From a checkpoint of a small transformer trained on Wikipedia.
Size: 3 heads of 32, 1.12M parameters.
Each number is 128 + 32 x the weight over its row's rms, rounded and kept within 0 to 255. Layers, rows and columns count from 0. Numbers have three digits each. The size before them is the row's rms in percent of the matrix's.

# layer 4 attention output (transposed), 96x96, rms 0.527, rows 92-95, columns 48-95
107:105165125115158112175074108125151091154100129114136075136140166093078104116167147159150112090190123136137085109086160153156093097138059076158162
113:134101174129125087172147120111120112111142109127156147102129093133084117103100136079119064146124071154127090160169199156098091101149116142101135
111:110141104129122071105135147135180114138115119176154112198173108153169227061115098094098144106058178108119194091138117095159152079117123159117099
107:161141157140162136187175156126157103150130161104201135188057103062110110135195136086057145097144081096131154136117105130095111124105115158118074
# layer 4 attention value, 96x96, rms 0.427, rows 93-95, columns 48-95
108:141115090144157152133116131148144121148133118124172153133141183099096099157152174112134155053104126123184121102162153082104136112146106101154126
099:096134118076135141080138137125112075124117123156175145071085136142114099193151113139118075087178090095133061123128127174048129205190125126157164
102:137079108165050187136113117130132134108147133128161132116188122146118131174099157099144100123122177183115096153141174120132177095107092112223114
# layer 4 MLP up, 384x96, rms 0.53, rows 0-24, columns 48-95
092:169187151135103104136158125116125122124097115126098098146136162106140091168170127192099078102190124128197179128151124129074099125105112091153115
107:123122112149077136078119108156119149093123104093126068112129188078113092110196125098148130109104123168124093099125123118114138135068100103119149
095:089176125106118108148091136118095091201184090119079143125141156134103062121197159163098115149129067110153121169154077118152128145122127069108158
104:134153111178089121147101136158135098173152095102161065126134126171120114134156164082099086149085101160089119169072134165108109077107149136042154
096:146116153171140107164174120118067174166069123168144141137094164107112181108139108096099182054129157200126119131135210169140095168097129145087168
095:120183201151163069118102156129150091152130142144149109155119107095046081090098152093161093118079144132105148143164106130107136134126135145060186
100:182153117109090099176109160155147091105148127109151090170122154160129143173118180131082096118132113106114184152120161194128161107128137111116123
099:079131073139065161162114102104092090123202076164099130143099122170140077134109147137135108131093071158183089175091142159104151142150105130086132
101:157218142062121181141128147155083137131100164098091133102079102126118192138175159148155138172097138087093117147139141143189137136097156170139088
093:175142128144085124191137143119104127131063142101111176105123076168135103076077085110111103114129125162142121149118165147087095107120145147069096
088:108101168148146077098091125054077126113089161131121116109109142123175108112114126083087149179111131202136105133074138135105142085144114100104117
117:152135122089170095142094106151132099160076101152165118152164091165111119132126133149124148118081156124110167143109124155112181085101113115145082
090:136160159169065161111151159151088094086134153145130100129100094054100143128112146107145152078122103124089071167092177165125079128152099186142084
097:189109159149147130101039108136178154155101131135146118115096102074152157180157167118128187090067120137133083184062111151115112163129117139104144
092:142110131141109090107200143086124149096151110107116095124172149150099117092156189107131146125102103161128136134183131132101108155144122119096143
106:166135127081190147103107157161138079160132103192128073129162138134173106155122082101117100112106146066132138133165097089167100101134151138121141
091:155083129168155175152201133087155134119180178165133146140067129161160106103110161143086106094101119098185126154122148126174125101116092116102077
101:118167163179161111122131120174123111129096101175147090126148085134160149126104143110155104111079137110081130154138141139164109113141146085123174
089:119188101145170116152184137161158121136100165144075080134136122142144115060114151120103135028161099131080120149098143081150191100118109144144137
083:168155130125130119136162115114080098135057117157098105082113091136124132080172106131160126080094111146132136120054063126199102170090168123163086
095:181125200105145119155156118140090060188122165137103123117168120139091110140117082107118114126185088115101105117124117118122123129162169095126154
102:121115123136135082088126145168106119125135192153138088171155116168109085163130119140096117133125196097162113086154109082130148149075097105148145
100:125174143151115100108108145116149138179194116110112196135079119126106174123107112078142114147126118165146099142128106150051089120049104136109068
097:153105124133146082098100101119117070090131084197159132093157109182147106134114102161099096125115181146199110128194135219139177099095094111163092
109:154096126126144137097170155137135135101124128107085126124145155094141123189117075130122133116189118094138170118130106093093153157118142106141144
# layer 4 MLP down (transposed), 384x96, rms 0.524, rows 0-24, columns 48-95
098:144140159096082115097155123127161153079061207108165118134141131087064202143072085109115137159159112193111165122176135126120125150131140088107139
121:129133076066133060142152154124119127101097178146133087130119181108160107057173135076164148135166168125138112082103143119128098164135131133124116
084:127109123100180122194089100076117141102074180182116143142124132089117137146110140146150108095108117122105153089109165118101100080082087140145160
107:106095098118097158172118118133131145108151083112161131161143135124131183162163082147137112062131123228126120089099110136118126118098163143058152
099:072149166144162062124174105098136099084123099117136120177165108197134147128114121186094123121110137125144111143155155143137129087065103122170146
116:161156154139127124111200113115119141136153076076076057139133103116163139126158122123121122151167149135061121161142127117139105145146103136083125
102:103127105109158132141163159107116154027165114149135170159141135064123093103129139186105131134110155142125141073078166135120062137149154141073100
103:120105172130135109076148122103088158136176081041169085152151180156119144128136080175162118060145159136106102135159149121129176146119120161104158
110:087135094144118092188108116176155142104159141096100155129092144096137168116124157155093128153108130108124125168043112160075133109199089108122186
093:120134130156133174105168122142151151145092174129160162169123127092096182146075140153118178127112077103088117155111138146154202103152163134103128
093:180191077130124110150201165129116137150069106101104095154127141188117165114148159119128121124087148086110147097144158168103152143162093112121133
122:152108083121108145162138140183131112178083142127163189119131117127148132148123196121116126090129120168119098136177184129106150076083149161159062
091:143128077096140081137131105091112165138087092160155110155121187114177146074131134131096083181113142141134145154176094113172163144129141076121154
104:106089140178112114172115095157119158156106142140109078150132129121123128101116132113085147152103115139088108105050145130136153187174125140104094
087:139133125102123110181137112137113103185093071139168173121090104079199061131169181140087153140113147154135151105090111128181140109144186122181085
105:191150135144134103124138075128125052119072087180212104090086127161142153113139183185139116113144106155104134132085136148137149097100060116132127
089:088134082130126113122130124098107107145126144135103115145081128094125140125123085144168130122154141182168158097122149144101125138130117153098171
095:079144123119155124058115139096134167149135129098197109115196071149133104119114106077151149163125168084082146096087149090117103121181127085122120
108:111106127136103174160121145167161197053148150116112117128126103124143102162112137176123095162074143206189144186052112151147130107187074189151097
100:107142123144119127169092131147129147097182089125104152124103137137119087093128122099105100187131113128125144074119126116052143081117140122179147
101:082159120152151062120113135165071139127172152164141119155109154143110128112123124070145130167150175116127133141175098121086128144132142173143040
091:173123077079094104053072098111112162113093209144153113115139120148143111111144186152123083126172091103052116135079075157162107144125111159183095
100:080143146139186110086173114132127119158158157094069137127142128125139158108093115159161175162143189142157142088063100174143122164131095142142122
094:106063130161089204107167128145153090158131086105101127153180159175147132084092043072123104122109110180093153126203168077123091157149055135111126
105:116145065204125178170123172124133150106105113157137097140150131194173068134159099124160148136149088141092138139079118079131122141081166148172091